{
  "d_model": 96,
  "init_std_qkv": 0.051,
  "lr_mult_o": 2.0
}
Each number is 500 + 25 x the weight over its row's rms, rounded and kept within 0 to 999. Layers, rows and columns count from 0. Numbers have three digits each. The size before them is the row's rms in percent of the matrix's.

# down: layer 10 MLP down (transposed), 256x96, rms 0.287, rows 88-156, columns 0-95
# up: layer 10 MLP up, 256x96, rms 0.242, rows 89-157, columns 0-95
down88 098:502504493538523505501516499516527491503518455506488520447476518487461516504478479459509487528529488491530503473494492476494533465508493502485537517528484542507522486483463490462454542466549509454500506488508481502492534576490547445502503507462508544497503492525498479483514506501460511517
up89 101:475465472487505515505467518512499509489521508459477505469432471486524484489480488549500530483545470487508515485510535484501465513496491484521480518502536492472468512512518518473475499474512525493558477518536520480516523504523514499560514449527466508504508510468496528493545458533503475459
down89 107:510496509489520581507459503534498527456494518499501512474471534497482509464485507490477502486499482521507508451503495521529486507492544515472495470477523508481494515461536482494514516520482456539502496531461512536568484493525515502512492489483516508504505420505473488521459478492540478510
up90 080:482498471499462505464494514505470551469545460503515470495531535523482529508509471500487478486507508511507521474493501528506449484479542474505518519492476532469565466540527533500521509474521539515503512495514434513451468501507504464491521497511486487479459513486535504538490476480486516498
down90 078:500450518514511459520471488487527441522469533526487514476466485512503467499507519492511501497520490507488491506452504500486498503536423521475555521501538487509498513516517468504492486526461488485481538505511562494520486521532469529479477473508492520455504485489488544481521506526500531542
up91 110:503447481459512448532530503517497547541495488498517508525469519522462486500488478462476496521471499536463469485467523494480473555476531497530536531517525499492512447458493518489508522497520484516496531545500471464536490466497531508523490484482486519492476538502473509499544504494493496513
down91 112:498487531476492486480480489470500524494492494488578494501500484507532436485564480507523499508500521523467502510480497518530517549485489498508541491460519490469503463522509530508520502501495509496562518503457480475485475526500485507479482478518487507534448555495475479524537461487475515482
up92 104:503511494425510466551503515474522510482532485490504499530460464518476534512457492530507508458492496504498482517511465467495548485494490576513496519532488498505485496534499522547515514476512471466490518474467484485475503503501541509495483498506538510514532471524486497453477489469508532466
down92 093:468497501522490560486436501452502504516492490454507496466492478522516516515514548485483512489534477512492519498504497520484460512512502480515526465552469512510498514546506506502447481511558544508470478473489506493556523502527507465496497494528469511469526516470485495467503500465538498518
up93 096:491493524528497499515519525486556506464532464483508501527484518547468473491521509496509531465474530482517465561476524497515524529505483481481486501531524493453471460518495495470483527489466520483473494519454508523496521506504508545474490506553511514502507483485514470480481525552486440518
down93 094:510491483509517505501571527529509539533513531502487461494500479472509444524500474446518512469495475508515534471491501481517494478474489482517514517508461475499458480450523501535541528452500520499509500488534492537472529503522487486459492522501519491516510545486464547483485515475478470521
up94 097:517506482525512501534513494502486476495494527499475546514494487544510503512507531521464488497549464498477480506463523519498510496518504501496514477526501436485520522503519526515419498478536482536514496485455522474529430452514496480489511524511513482494491514566487505481529475473484524488
down94 103:482500474514496475478545492514457507490482554510507531485491487478500494541530502523509511514523481496523408491489462478487506507482496519501461477484512498518512514516568465501507515515472532501491556496511486526486494500494514504466492509520527501478490475483492517510469536564490430493
up95 098:474494496481463493523552460499560481492513511494450484500465514514497471473502536505528500486534509507460476475517506507498498491486495522546508539544500452472561541506542489505465493498480483504512454539460489475495509519513511511528506533547482505511468493460495520502499467516484487525
down95 089:531509465526504482480509515475503503457505473481511519501483490506511496513447552521503517552540481509513503503438525499487568493512471529501514507453496509517487496511449522523464504491488534533491484495489523488496506535456491463521484445498520509561519511502489450487504515494487473518
up96 095:493495519490516479502543495508542512499519497510515537472462508499519528567487505483487498479547528435482492472483476476459542511501482519500484464489479511481479489534474474499491520489532488522539532444558477475479505497481477524521491467462496494497531525502482475523462488516510539491
down96 095:470518514469531433496534531512500447517501520486475527531505472493505500515464528506485452469511497487504483529552485521488503481489496549460473484514523519507492504542476485484494535523540514495497497481559477494471528499500474457481471534528499508458508525462489502480498507487549496520
up97 110:500489479531499499490508532504491503555512484463451466505509537520490441456518502488504500468530478519532512520505535546478546515507513518496490499481499489481514505530489478516432499519482507490452533513507494474447534529560500535508477470473500514467464477495502509512512516527475515503
down97 106:532485477506495478478459565547477512491489525493480503493538499505487499497516473512497522510485524457522519507456481485524512484531524520506511480469504516458499491487521524520500488475530491463501511438521522468464516543501561491544490533504495523538485468528458487486502489489450498463
up98 093:469497493512505523460467458529500455482530493471500527510499504547498524483525526500508510438521480495482509531505507553476508560511494511498527491513497500479531498523491473510505524525496500502503525494491494502464480440478511511494521538529525515466461467502499459465560470479547476495
down98 104:503501444469528461452492535527502446492508527493504530490497519518496530476502464473485503543490492495497518518503519495524475505488496501533502534480512467531488486500551540503482515492532524485475497538522489491499512478440500493511463541468450508506505505497546481512488467514458531554
up99 122:557549454473523511486488479504492537504479460467496515488477475470516479512482510510494493475466517538481502492482469522479503478480527527523468532522523496534471441505519491453508515522551481499469514502479485461500456515523545511511496506501456490498493543487492516531504529534499524537
down99 142:462522507493496452526497514524475447485505489525497488482546496485568479529456523510483539516514489520506504468476457523468490512543470521515468513484468491495488489481473491476531491521501524488506537495528515491485504572475466506488500528471558467523493529498489495524481495530491508485
up100 103:507478472491511495486521512519476509504482456477486498526442548497515497515480529514498508499536459480489481521511487490473501476514471481555495501493540503506475523489523452527550529517464476488529493509543438505511463497478497547494532517502534519509486476450539494476461528506507525474
down100 111:451477502501532520521548507483441496504459447476475492493508568508498525510507510449489479526505461480496495473537525509478458482490513458527478517502478535518491536480464510497528474494498493515483521511516491479497516503527527488483528539470518504491520495538537490461500501504476544535
up101 090:511491485462528489474479462503503498493416565484542481512513486505460495479452508527470495486517483509485491510503487492514493506495547504496485496526495473471512476517502479492482502482503497532531478506519520493489493484481490513532501542476500543524526533515522485529517563511433544468
down101 080:481479493514487460543505521507528489498543464504484490489484515523511517521533479464510508495506507491523491505480525503494530524540468496488505498478514500522508523519538496506475536509458481466455501503498500490538505514521498501463468438541488485472520416485490519483490490494569474552
up102 099:504535516470527552467482483514492531559482516469498480518514520488482478520489480522523493500526495482539439496496501541464534483514516492494501463525507507501533451489493478452521472456483500565525508526464521496533521483502534495461501520543476530487482495497518487485495472484507524488
down102 096:510525508484494529507481516481482525460538512512520487542496456475538505479522521470454499504514470511467511500499495451460467533503504476504499488528512483491507519497461488480475540521511530505477528474540442508495462515503473537506536460521496512473452558511508528480520539498489513527
up103 103:507500486509483494460481491519543500555516482460491469521521497530508539450528504514485461447484495470503509501509472512495516484522534463505510454522577488467525506530499464526506514536477495527510502516479461520522471487525521473480471518511529457489507494508483487478504480500527543473
down103 103:488483509531511535487510528523520483458525485488478509489517500465515510499489497498514515557473494439487474514541515459516502549513502523512475497507469512515493507468489521434488464439547518492501497495541488559541495495527514518492503470500494547481497456492489509466500509480496519461
up104 109:476504512551479485517522516481483518512497499531473517534463494495455522506463552514526487517506474509475482489510477471490508525460521492504446504517512472504522505535552518494483460493538496507530547476496447513508483489524443496474533511527509490538493471448468497528484515515505510467
down104 091:467504466501478500505564492526497507501519506497495489487446492502526518507486502491502506503520507498518492500465510463520500488495493492527592494504477473535496514499523523475486490477507545537504493495535546480492488487482527514491498436445473469506493488483514448519508571522467494512
up105 107:485487492528449505530488453477558537510485509489536521522478473503477549492522485505479485452469473452531524514451541510504512482524470502502463503545493527479468521507503491498447519525504482530510533496479503519482533501535545517487494500537487471470524512481524490476493508494488527492
down105 115:505520511510493499469532516447486470487459483541508510492475496462535495508478468496480514497522501530498526464435500503516533520509465538467482493471464499519480502531490493541514509470521528513511503504459512501533498541479483500476500506521540483473511541543511477498468545474453520546
up106 106:460518506507474516496479527502513521489504471498452469514516504511504502523533465491537500495525502472506484480506513521528510517506459562494495497464503515476490486539494483441487485462472471528517492537538508500517490522579516523509472477505468500453460462504535488497529522521507518452
down106 109:489556491504485518517458525546483485520512497485491451509525489498499503467488491493470532478496462494501468494537528488481467516510451512549539495454431507505498493500482491484514498519500501474478549503528528553495540511512503495470507520504500473457487501494514498515495535561481540487
up107 105:494492459526486469485509477474549492483506487496459484481474499507551516453488523489516533485532506494469481493539513555485479532504534508508505542509460493488542453499493510456540519523492479486486494521518516483558469507493537518544492474472501468523509502513503478506516495457522527460
down107 101:487467511484510509504507480450487552515468473485513509513470482508519507485515470483558481520470508466512496470550568509498489525506490484459492510510518528505482463547460467476479490510511578480495478488506529486539505517491489488503526523529530517512502517503464483451505520505475508478
up108 103:557540466501493440480472521469525509450506525493500467503506549535524487454522512498528479531500517483470462519447510500488503515522506497524475484499518482481516488498526487455532468502535508506528530488523493492554469463489486495529494473491508503463480475480519502528512528522481539491
down108 108:477481486505487488517514531495505520469467495513476495523499516536509504471454520516494471525436526486502500473487481437492477474555494511542530496499493503508519493471464493493533474491581568498493489516504510479504516526504513506554474471484521535478542487485497514468510483514496482490
up109 092:487483440504512506485475487487550490492466520522499471519534483535517516493464518488523523482516509513451474528517472516473465519458480485540492513490502534447496463512463491504470505540525486500519498511515495486426492485479480482533513507488540520494554519519526511502503456526512529518
down109 092:507527530480445529475499507535469501496514444508472563495478536461486444474504487482513496503487528480491501498509520515515552474510506505496507484471488502569484508471527518498533526477467491451501452508494481495541535510543544495466466481509492511484492502485521497529510501489512505503
up110 097:548490510538506497521519485487511533506499535474511502501465481507549522491501465461494475480462495514521532531541500506528493483488487539498476540474493484493515501514526527492533527522480508472527502505488483473470474545510477539472475502497486498504407481493522477434488467482512512517
down110 093:508459495473492516496474464534539542502528501487467535552457497494532511487495495511543499491533523485567515502460484470519542485498527513485498506517517507475472530484519510492478485552481457526508501472533474498501446522502521460480480498433511498502475494508505506487508530493490491470
up111 092:531519487555515502457531491515517475506534484471493498520490488454539495519504473560502510487434509461521528514505478490484453510513547527490479465517509514505463537514513489495521510462450498504481507516487488473493490499494530539521507507488486525498500527561481477546492503463469487490
down111 074:477490492501459441518500523504529516489472521515472526485496557514495517514483504498497487491538488511479485495459508521488494511513449449512507536490503508505525455482508475512462466507508461480487539486533543541482486511542512470476453486512510509526520495459512559486485510551532503515
up112 096:464518501512434489496519510522532499486529476509533558502510486497507498501508505511476499470474516540491488460549463508507478516502517474513471504447528481505479516473466510469482517475519517513448522506533532503505523551511534524491499502521466512483448517520475488494456492498499563508
down112 098:505509500512546506534474478506464491519531503462496479518511514476457496548534522497498502514510542519472513537545483509539502492489507463529469541518497510512518516510498487509505514524470490486519456461499491464485481455505449521490511554478447491503514434485475476468536506501504521491
up113 093:497533471500477477553510440485508489558499486500528462487482467493478489536501482515515476489499552500504504471493466490501516530490515491503494518472488511518530529487515480524496442476443508428522503493466511508492476517547514467500482531521517518485546504490548505500507520510538510496
down113 080:482494509517519513451507517486504488491485500454461487519469520516500481501505485494484481527538454496515492497484518515458522509476493506534510465473505510465455454549492500494476545507542529574488477507504484504522537497454530518544528503468504522552471500493522519473512476512476534497
up114 104:471517458541504509514520497451472500526522529531448485493510511500524463518536499480510511470466529447528472532438520530510508484523490480490493513487467489480498520494508526462487496485529536480511501507495471547470518506522480519491532467484464563463514492489524498490503542480485512489
down114 103:462492479497507529498482530488478508505520486519497491494519504474533479503440507498477511501527484477492498552512489497489500508523448471503489519473515536468512531534473477530464511480522526520506490495502484519516500478492510498503498464514516577474460485534486526553449565488490514446
up115 081:478528461509502524519575491487482503519525469507536518476524531552510465518466477504531538496515512536501524460510480472508488466477490496533491505503500519461470490499484509485505471547488517514517503472499433476534499545535479488519468481509486521474479535483495480523510505493523454482
down115 082:479478488518506511529505493507531480512488526502470471524507469522502500503513499507462463493531527435492495519491502555489521476517488475483465525454507471496538517502506503527497484464482471508494465536502502522528482445495508505518590483519504518476523467505452518497516522514557490484
up116 096:456510529526474496531529476485513510495504518531502477510506483515484488518540495501518511520536457497512484532515510481469498513524479518504500517472514452454527552529517481470517483499479512442474459505544465515503510438516549483516489491550528443470497489459510502511491520504517497499
down116 092:463484478499547473538469508499487525555440478474502477509545506501498528517487535511512531460454475510506538457514492518521508498500487491531512511510488539476463487517500538498488516524511502474505494519462509489499479486489514461468523475499493537520491490522502484550506482565453480475
up117 105:480485481478470517524513501525476531498483522456495533551496479472479526510568497508486486524493504478474488525461510531467525533495500484499512485528520454495518446508500512477531482496506511499530496443469485532477464509557541550531465484526527489511489495483517474478491514473517493513
down117 099:489457509494492490487512514447514513477496505478523510520508496508533515496508478470454504479519459510497513484501524443543517481489469486486535548527511534515490515487504491450459537512513449513477552504522506510558488501537495533509467454509495461526449496511493503520512509493493469538
up118 107:513514491520507490488493516529496497489489502480498517519478475518502546522481495520494486515523469556464500467514472522482472495482483550495534486489544496514552484534508483502494526531468536545491545473465484513484460479438489498549520460471521469479474499550472489497467507507536490491
down118 096:511487516478483553533504518453505475537567523507476462513503516458508492469458483506515473464513513475506508565518515508487497467509523480525523526511498514509468492512468504497521545492502488482468530494496507465479506523488434495498472530538500503546487478461515543470498506512490519490
up119 097:531544487535463471443506468458492519460496514500477518483485492465529504509485473482521543533519488506509490498503497450470495486499470492513466523468509495524533458527512522523537448465514502504514489507524510509511534524482481513529504454501540494502466518497538482505530563499497462503
down119 102:500490513500491608491515523487499457520500538518515498494499516511497542493460481498502498455489531491490540474492497529495504496458488526475495498541525522476485490525481516520500533481549535484506482521485497499496482457517453509441532491481451470511505514527492490469496489474515518484
up120 093:508492490510508492489481544521492539464510500465494482515507487522510526537482502519539532490481486496483500514503488500475525550517497527519504502535522476525506457534500519552510502479546429481485491497460506506534501471504481568517470464517466471507516466479500498465495447460524517502
down120 095:468502511497506478475481477500517480517537481498514508446503514519560479475522480474525516483497512533487487473514497461486507530517472486513493504538475509476471475520433523520478494508450530480494509521528522513481512505507548440463498509538478543509480477508513501483462508545520530543
up121 104:468512510543490484545498472480535517461523461540494498520457491504450529503495517521479491503457535498462495508530514490511512478488532455539520488504501539500530503494472519520530492528510495500433522533483490485492490473491480509518498488490478467452494490531497472541527527503505561487
down121 105:523463509522492540514478502493498567528482489472500492502516514483538472474507523466524477516504451512504516474504519474494515510481504475483502499499519531519510465489478489472503520550543455566535512530488500535498493472525501513498479423475509466459468514487477500542506515513494475494
up122 090:446520456486524534532491499527490518490470465482452499507500507502460474522497490525547503498525494508450503530526492493485514487511490458530517489483494509501534517504512500495525478496537428506508479565491476550470465500491541514499514529469492488476528480490481484510497501465480553497
down122 090:494520465484518544514499483545509496512494503527495479506484514510487461520484520474505490521457505546470520494457535488516486484489499520504509498523497456592500521467476487471488512516504502426455522514541504522508498513501519515487487508516518491452482516521478494459495454477531536508
up123 107:482532477532509450529532491441521506488513525476436518496515475537494517548488529514456506453549480503500487527529459503508459528531517467505539504469470475501466474504483521536508532500511468484481479504490499458476518496513507504526502478490533498492519502490501467501520520483494488543
down123 096:496535511520503476519494456466498539513472510445530475497482502486504526532501462512481530474494486509515468507544492502549471542527491503502498507459497475474488537480488505514483507525526491469500494516419495502516556513503545482524489495487489477547527538463505510490490450496492522487
up124 116:479463457505521504506488497503531496547492504484518524472487533552461480493503478539491552490480541518479490513489517523490515523545486534479515475502475486486470523505496493456486489486487537439513533463507500499476473520529488530515486470534493511512442551531506500503513527476529532477
down124 128:516522475512512594522495506512493507477510498471519556502480525500499512523500448495472525519500533514477493505506461459483514519488503482505535488487498438512471487518504489519480557504522507450495482474529517551506500527483483485462459498492512488472505499496493506500481466460549529505
up125 101:522475458523503499509538462536510527492490499524495537492464533482489498510465493505500501463486487529502490494514507506483476499474524455508498552510492508536481471509538505477474481516529494465451520495459454475436497507505523529561495526492527429504500527493492510535516492529517512515
down125 095:526512501535482428497493491508452533440511533520520514492534490507538483471488524493520491490503452523459538486539495483489529546480489470495493496502493539538475487491514532466512504462557507475498500505476484492489494525540461523497483498501531485490478533475522504483453480496523519503
up126 095:549494522530514496512521528523439481438517527526500478534458516461487512482498501536495511489503497482487468525511520486505523528475476465482518504479504435475526492525462512497528557510489537472516480474517494506496502488480491461507540488500491487490519457522474489492552514549488491497
down126 091:480557476498546531466498529489557519531460510471469493504479485532520457467460505513549486482496484525469493485492485501510501508518548528553500513469507471504468462501488498525506519543500493463484480500447513509514504509509523511516491512504511474495449543500506505480467465518483525524
up127 099:552542470486549537528530443478535489500528508490454480527520484490477490500468449467506471483475522520470510503469447512486535519504555484505504528484528491499504507487527472518498495486529485510486524495489467519504443482497489529497517515473491511527507493500531462471522522480531529505
down127 099:551488500482502536451465518498506513514470494488534521486514496513513462511522503513512536529534433493521517494486501480479478490518501483534490471512474481499474530511478513472508474536522528488517450437521543512449486535512502506489510559484527504495500530504468484481507470466467526496
up128 109:477511514532507482484501493511536491500551530463499513538500443514513515510468481465476462492480483480469465502496495540549489489498463467531494515523513506477518519503538513440509494471511511515454498572527478475521536495475553503533510496527491525486522499483493487477479509521487521523
down128 117:493532508492522504513448505512518516484519520453496486490484461473506542548493502502470504516459510496499504534507514492542485522559453453554512506532533515513498516503500531516457474496502501502492453499505477460469513500481520460535476501500532515523502484490522535503497444455485509470
up129 094:538546463508486512519519463509523518488519509522536512476474497493507509503504508488494474555448472486472517498502507484493501464514500510501480505563522468481463544495521539486507536516502451494471494456475521544506455491515494505488492459537520507471492542541511478466525482464486508478
down129 099:532469503466468473470553511552506406501522504534491477471544494499475480493486499491521481515494540497498524512465473494496515539548491502523528495488484516473468469499534531463484506465488525513510524531511507539495482492507471513476509477501531517485512486499516440507504500501511530514
up130 110:481479500478535483555473485509482479486540479485522530476478490513490541472464514545479526473490497541507459487464529488483499532466447528502538492473493468461492499534497458509513508513469495507555519498507492502503517554530503508508490546525488535472516512488519493515510502441488499484
down130 107:544464528465533491553473523488520522520529509480500473508536469527516476495490522522510491524512521549514489493456507472506519514470490500481496488475458473501478530466502493422484502484533468508499517517514473501502520498477554516516506535523530492538496455500473474485519499477461502462
up131 096:520494478493445512518528458482510510502502517547535524482506545483478555503501517498522463499499536484461462492535515478486487503457490574485514523486511484504491516535519484461503501485467513513534518502522516528512517516469489504503522436483502509477527517465508474499480485436491496524
down131 073:526471493466481481503467514475508508516445533477504498500514508559500442510525483509507544475472519488483496518501488531484511544501496524507502542515468559486478504468533493477514535543505446531501514489458480515477497436468519503492528497519525506520478507479503468492469496519473515524
up132 097:517487523511502535507539487528518506513503467486475523508419556498483483487495521496574495499498509482452498476464462469480498481490524464530472518499529476520506491556527500507508459508524517514483549508504486507526490495470455486458485498530482514504512471511495493510460497519474527487
down132 107:468500516544535446499512543527482490481537478490469500529509494490528484510516460498475539518519489494518467519523523492524487507494482487534550520531489454478484486507490511559497469465514533555515499488516485488498507501485452495492457466512557442514482498473507493517515491505485485472
up133 086:490470525514495513474504453508491530525531466460515514524489529474487448499513497546529470483443487511497487512508486500550478468469555505503495521495479476510535491500487538491510499539514465488510519495464510480478557497507511497507483524550481535539483509464477478496494491504561515482
down133 086:539534439513496522485496513504499510499458517504530526509488444518538526492460505445571546471512502515519537500450489489498518512515449509504512519491471499501477508472527514489544503469474498511498483507477486491523451545502501482503492498502458516487450499507520460521517505518510493496
up134 102:531538507508487469513504474513448517519521514479520482452534476528512501530519506493475517475502513511490479535484514488463542509476519553486504534507493485471478510533476509491530485495471406486524498501504498509506500530495545509480483518488515519492446483531484467511524493434508481494
down134 087:470493503479502503513496474539490495507503491449490538534465503517478512505504502507532527482492527499464523502508457486505479519473481494527508526509508507473542540511506488491529516533570522530511546517535456501475496496498473528546460499493459473508457473506518501480444497505483436494
up135 091:476525526493528525519502484468537495511520467522471501449498511508467440478499458491496536486520484512477498521497479532548484458463507527505518523525495515544490482524499462524538507482493455525499546501491519461502494476495442523507539509516456515524478523544524518466491491501505499502
down135 094:512527508527466486490498505495524532499448476504504518488510490501490522490533550503483488457494508469526485439525581531512492507484529457533505455495492520513527471461474500529536514464497498465501454515545512528489491499504549493501496505490532492492493467544472483510477494470510498494
up136 082:503503492522503520504510504509471514470499479500518425543540531505515554485529488488522527479496503510474482503518518494496525529501476505521456534517488491491475479480501504512479502483502511524557435467505486487456474487520477454538446513505538514480473541504515488474535544472514513501
down136 078:535487481488519444512485476490533501520535549509493532478502500478490471508518466549463491523529511466502536488507476508524482511522508465448530520490494492506507501527504514466499488531486487511442522510526537500503511484518492543450538465500463481468506433482471514510510502538502507512
up137 100:545484480563494492482512492529492537492530532499453504513451525486502498515458485532531525492519505480493536471519492497498492474523504487500493463496527471487480468537480482526468469536561513506527481549520512464494507500529485481491469502475443494486453492486531501477472509519476518519
down137 107:514505482482471458495481482499511470504522564489506460496501513504509449477515490498505527499482534500520493467468503496507482483557519463517513522556488511496467505525497506517530469516493497516458507503486543489539484493470468490524487513453528558489483501526493486488511472472548566510
up138 098:457512483482470517527527518482528500523510530507481495510519537508501500479500495499519520494478484498495444514521502521466484533543500517505541453473512473471548488515476465517495486456494481485500502520486507514495472516493518554463481496478508468473522507538494463474448521451563543488
down138 098:499553503508521538481514503503495490511506464499519511466494484503466447514466503504496456496515480491496530484497474503483476511449478587474498522494555509532480498527493465483498511546509482489532526518511489509543496572514500483497509512491529461476483494504469537517490500461482471504
up139 100:500488514501510470511487501459501528474494544491518498547500464540517449488509543482500451479459495476527482525491526500491515517496416497513502452505476485472507497519524495513519545483492494476503489522523495531518493492512497564543529492524504479485503481491487523433486481529516522502
down139 102:493495499482487501484515523506496522522509478507514469467481496456544443491478525505530474524487491490531461533489531486480495559478481520470497488446534515469502492499547514546515479505517501508518533474510508481499468508426520497498535459533471502542525532523471497499484517526470487513
up140 101:504484506498514479476535533462504504507451534482543498459530447525516458526513502502545514517407526510508523531495493510467491459497543481514498506498511466483504486525497523505501511462506476503517496533518539475499456521506485468471471488489523512505475484512528498467501514498531541503
down140 090:521476508525493509539512518517524550520515478528451517498475523484465539473478491523471489509526441502522517502450483445547510489505487511485538500496488511540483539504493476491513469525545490480525488532493490510518540528471487525533483485510506461457452496487471500489483506471467503506
up141 085:462476488521486503507527535507467491508541493475457511498529499530450490535480527522517483497506538486502456473499485535484510509525482497505545520488531535466545479522519501473535504499453495495487501516454523535512504487494462508526493473448499488495502574479482454511471487530484505489
down141 080:509495498504501503467532517460481497491488538491453538550522469490528469515490506496491498487519505494514464513518533495507562498522503555497455492475476480506469510472498416490527497500462490499528531502533462509476504492521492475482513505523521506482500526554501505478547501524469483459
up142 099:489468518548539493494528484425564511473505549503486517460496485500471511504496448508506503467504520530489503473469507486504492468509516491471533473490504495469513514493491478467514495464505453502505499506499517498474518496493538514481526508539502508483558505465511504524513528573490497468
down142 098:445510513509489528486514487498474487523524485480527475548532480485462490490481488500478528487495503456534515505491522495492516512560467530511522484506538512525468478486471532524531482503473545479526539493541501483535454456505508508475492505465470544495465532508537531483479494461493474494
up143 103:531467487529485485464534464516497525511471490480480503488444498488506499498493516482491539498514498449526495516464560505504513495465490523493522513482518523529470501496480506527483557486496467510470548482523540506471490500541509526516505466559481498499481547534500490484457520467501473533
down143 102:458505481492510500550528509464526491501538488475502480516506495490499472505515487479479474500561507512467526464497529514493469484482509505483543469518558478541454534500490538489490554513494484503502509533496501494542509470489509489481453493500567448515510481522520476535495499480479474477
up144 122:537493475478489512468530502492503520486513542493510506501468546472475524559480546486458524489499489454502485521469526474501500547495489511518485517471515496484564486505464496480465481503467492499474563508501473522503501489516498531511522519493430481483510546489503510482489465487537525505
down144 118:534497518485495499521518499493507525491537514542497476517490494516522468506465520456455492498501538492521487521470510442496529547480513505501468517505496474488516509480467514469502471475485456480515566487475483485496498511531543562521535488502480502473515499536487511527485535466478518441
up145 109:496489471505457467514513474496536509502483474517516523480511497478530506524480525529524544460506532477479538531514460479462517479529498486464491545489499495507502549514528528506498417491466510475506544509522459501465483524506514526509518458480501485497491520457482541507509529504489523481
down145 106:476472485485498561541517489479547471484471469450500467518508519522496513527502523516499479469519460529519476479488463494547520554476544471522516522537515470507483495491507477536506511492502538493512494533497526500508522473517485456474461488533499496456468500475499515516469522495467498530
up146 096:473481474528522512524513464514482576530481514489452489529493487527468479508523511496518473501504502530499497469490504470463508523499503538522503537480501503491498534485491507422469488524528522446488480466484443494528483494487535516494542463506504503483512479487524496492543464494519528489
down146 103:516477546480494503523503542503508461501470509489524480482527479483500481494461505459492530490469484510464527483480536547504461502474538488475487545528475537552487517473530518496504509504492504523517497545466564503502461501465486542509473475491503474483509476505465524514447498497507534504
up147 110:513521524546490488488486493452560503500493488487467494524465483516482480481476530521544494507513519516449521536527531514551503487497482461547496518490492490486513470530500538459529518547514440488499491507479468522497480453520516511484524485485477505489517488500495513527464535503513489451
down147 104:548507520493495527534493519516538506513443530467516483527489530514519467509479483456479522497512545502529493477493493509528473515494503505476490537490524457445498517452475499497486539485471500490519469506507484488467498512504541525523456541462498460488456495534513488550477494479506490528
up148 102:505525507510504527531476502451480515492512480498540469507455484526471540484519468492519550517494530490490481536468510471477549517496500499516508478510501487503519498553503498489545517460466496536483530510498517458523492512507483511490518510525515461465494415500450506513520511479528483468
down148 094:435457491511486498502430532532507540469491472492480477465528524476547507476515538497482508491544474493482496504503465477503501538553499514522480476531518499528530496519502543534527468473498512496508466480525493507459493471505491482474515499491474500539489531529480472538505492514514484512
up149 090:512475480507480507531493506538498457453495488471485474502499484512490549544519463523459516484506516494476514502465492509480518499501479517547574561532467523459525520510484478497493536516465475540468478486479497488501501455520508512505517465488525481489513512506478495511560521488483503473
down149 081:500532497532512489519500511485474498517538490499551535514509495492479469492480508526458468526517466499495516444482506521440543484515511483482495475483487472511481501514522492473521484483490523566511571491471495486482524508486466452489531484524497502490500541538501512493484531523504444472
up150 088:515491466519543491520470539501467535491491505511442555452522516497504511528494502476476518501467506523477516483487487486470485501508485551508465469522497460495519509555549558467505505498515496489492475477445506469482513476541465512485545482497510465503522517512494538505525491501509486500
down150 091:486510532467444545504533450477507502532477519504458471466519507465514566477502510538491504508488527498482489514529498522504500471492492486506503483464545524496459524496484494516484513514504479460519492567475525495489464500527509518500504495480482464500515483531492522484475482567476537507
up151 095:472502516509461482515483452471497541469490484535486529467516487472467495498503537535510539470510462531499464511519459503477522502503490443510504479524502502492498524464495511545512496489550529489492517496494524519517523512505463459550497503497503575489494497497501457466487524502518483453
down151 087:491503460476524501484472458525501475537496478483523503487499545471466491498476492478487541558497477521497508515500559502527495516514505468459529490497499504491489542506527486491474502485458501509533511512438510490558510504482510526503538503504548456479497509495512485469497519456462547528
up152 103:478471530493508495476472494506512500479499518486492459507472528561511511469487511545480533543524532511517480538465500496473517561506515528489499479504489500476563503515520457520559484498492479496532501516475472470504464483544517477498516468521494538479508471518467475482493505490539488469
down152 102:521498452476510492521471485475513488526531492462494451496498516499514484481544498477512518522530515506511474519481507500503488529530483510506546444555497488524499501534521501491512510499506510550449463514516519504476510492457506520521491543467514468448470523486500521473520456474522438514
up153 107:467474480552474454522505445466498548462472534478501475500477518503520537539491496498512505466525508490492503495535465465467493475511522549511505524502529495513520475515511539500545496552455528473492488482523494514499527522497540507494499498515528472492476518487502459480544506488491503462
down153 100:512492531485513493512537507478480527504471494499513476471530554494486505523466480503475505477490524516467476543527469475481519501479498534494488510520451519514522463541483495491534462502468497545496511511491493554492514512473527498511473463427526476536475517508485496495497465567510478518
up154 100:482523489476492488489508537451500482497490489500495535471496503497478534505507527505468477483501535518525531557472529518468501486524500493514490451492484471471508524486495528458537496497549479503555546494554463472512462474518509469494478477493491537445514507474531488484522508478525538506
down154 105:524514562488502509492489514493451510528519523466521493505476495503533449508494535523467474507472514526512523482476465481483440462521493500533515485520486517528498521519451511514555496509505538475520464516526509493491534453459527451504478513475519502514496477522500515509525475495499447493
up155 111:461506486515465530482511527488496536437509511476455536505487520501488510525509500522476506480514470526521485482531477463500546501510467520516554515512514521503499473562466520486500526514476484487469546528448501503494501442541492503487484494509485499464517470493510488511454514524524493461
down155 120:454504510473440503507494498497496501535512515487498529483468527501527523503497524477461470480469477512502491476507516526503498499466467566520508513510531518524491503535505517521526519477507511536453580525490520482463504486491475478502484457516473481491507462464489536552474505535489486503
up156 102:543496507464513497462502507463525505535509457485565473490484530472513511484486493547484519468523505510462507528452505496462560538493494478541510502495521483492510502535555553504482494477490456508520529520451499475497453472526500509514494500470510526488487480519493500483497505487483520511
down156 105:564511494485522499519518505503528532484487512478523485482545475492457498495505532507515502487507498472468493469480491500518510536507494506509532476497431530471504511514497510509486517522504528490461484489497532493407501491457550464539469564494487528508475523481504493491518484524486480486
up157 092:490513494458463507497482515440520522522521518464477506470508459520475521498517480522499520478497535537480526542492494509513479532503474446519509545486514445460506501510499536532487535503519480522490486530497501500468539481492479513496555482484550480465531489480516464484454505485505503521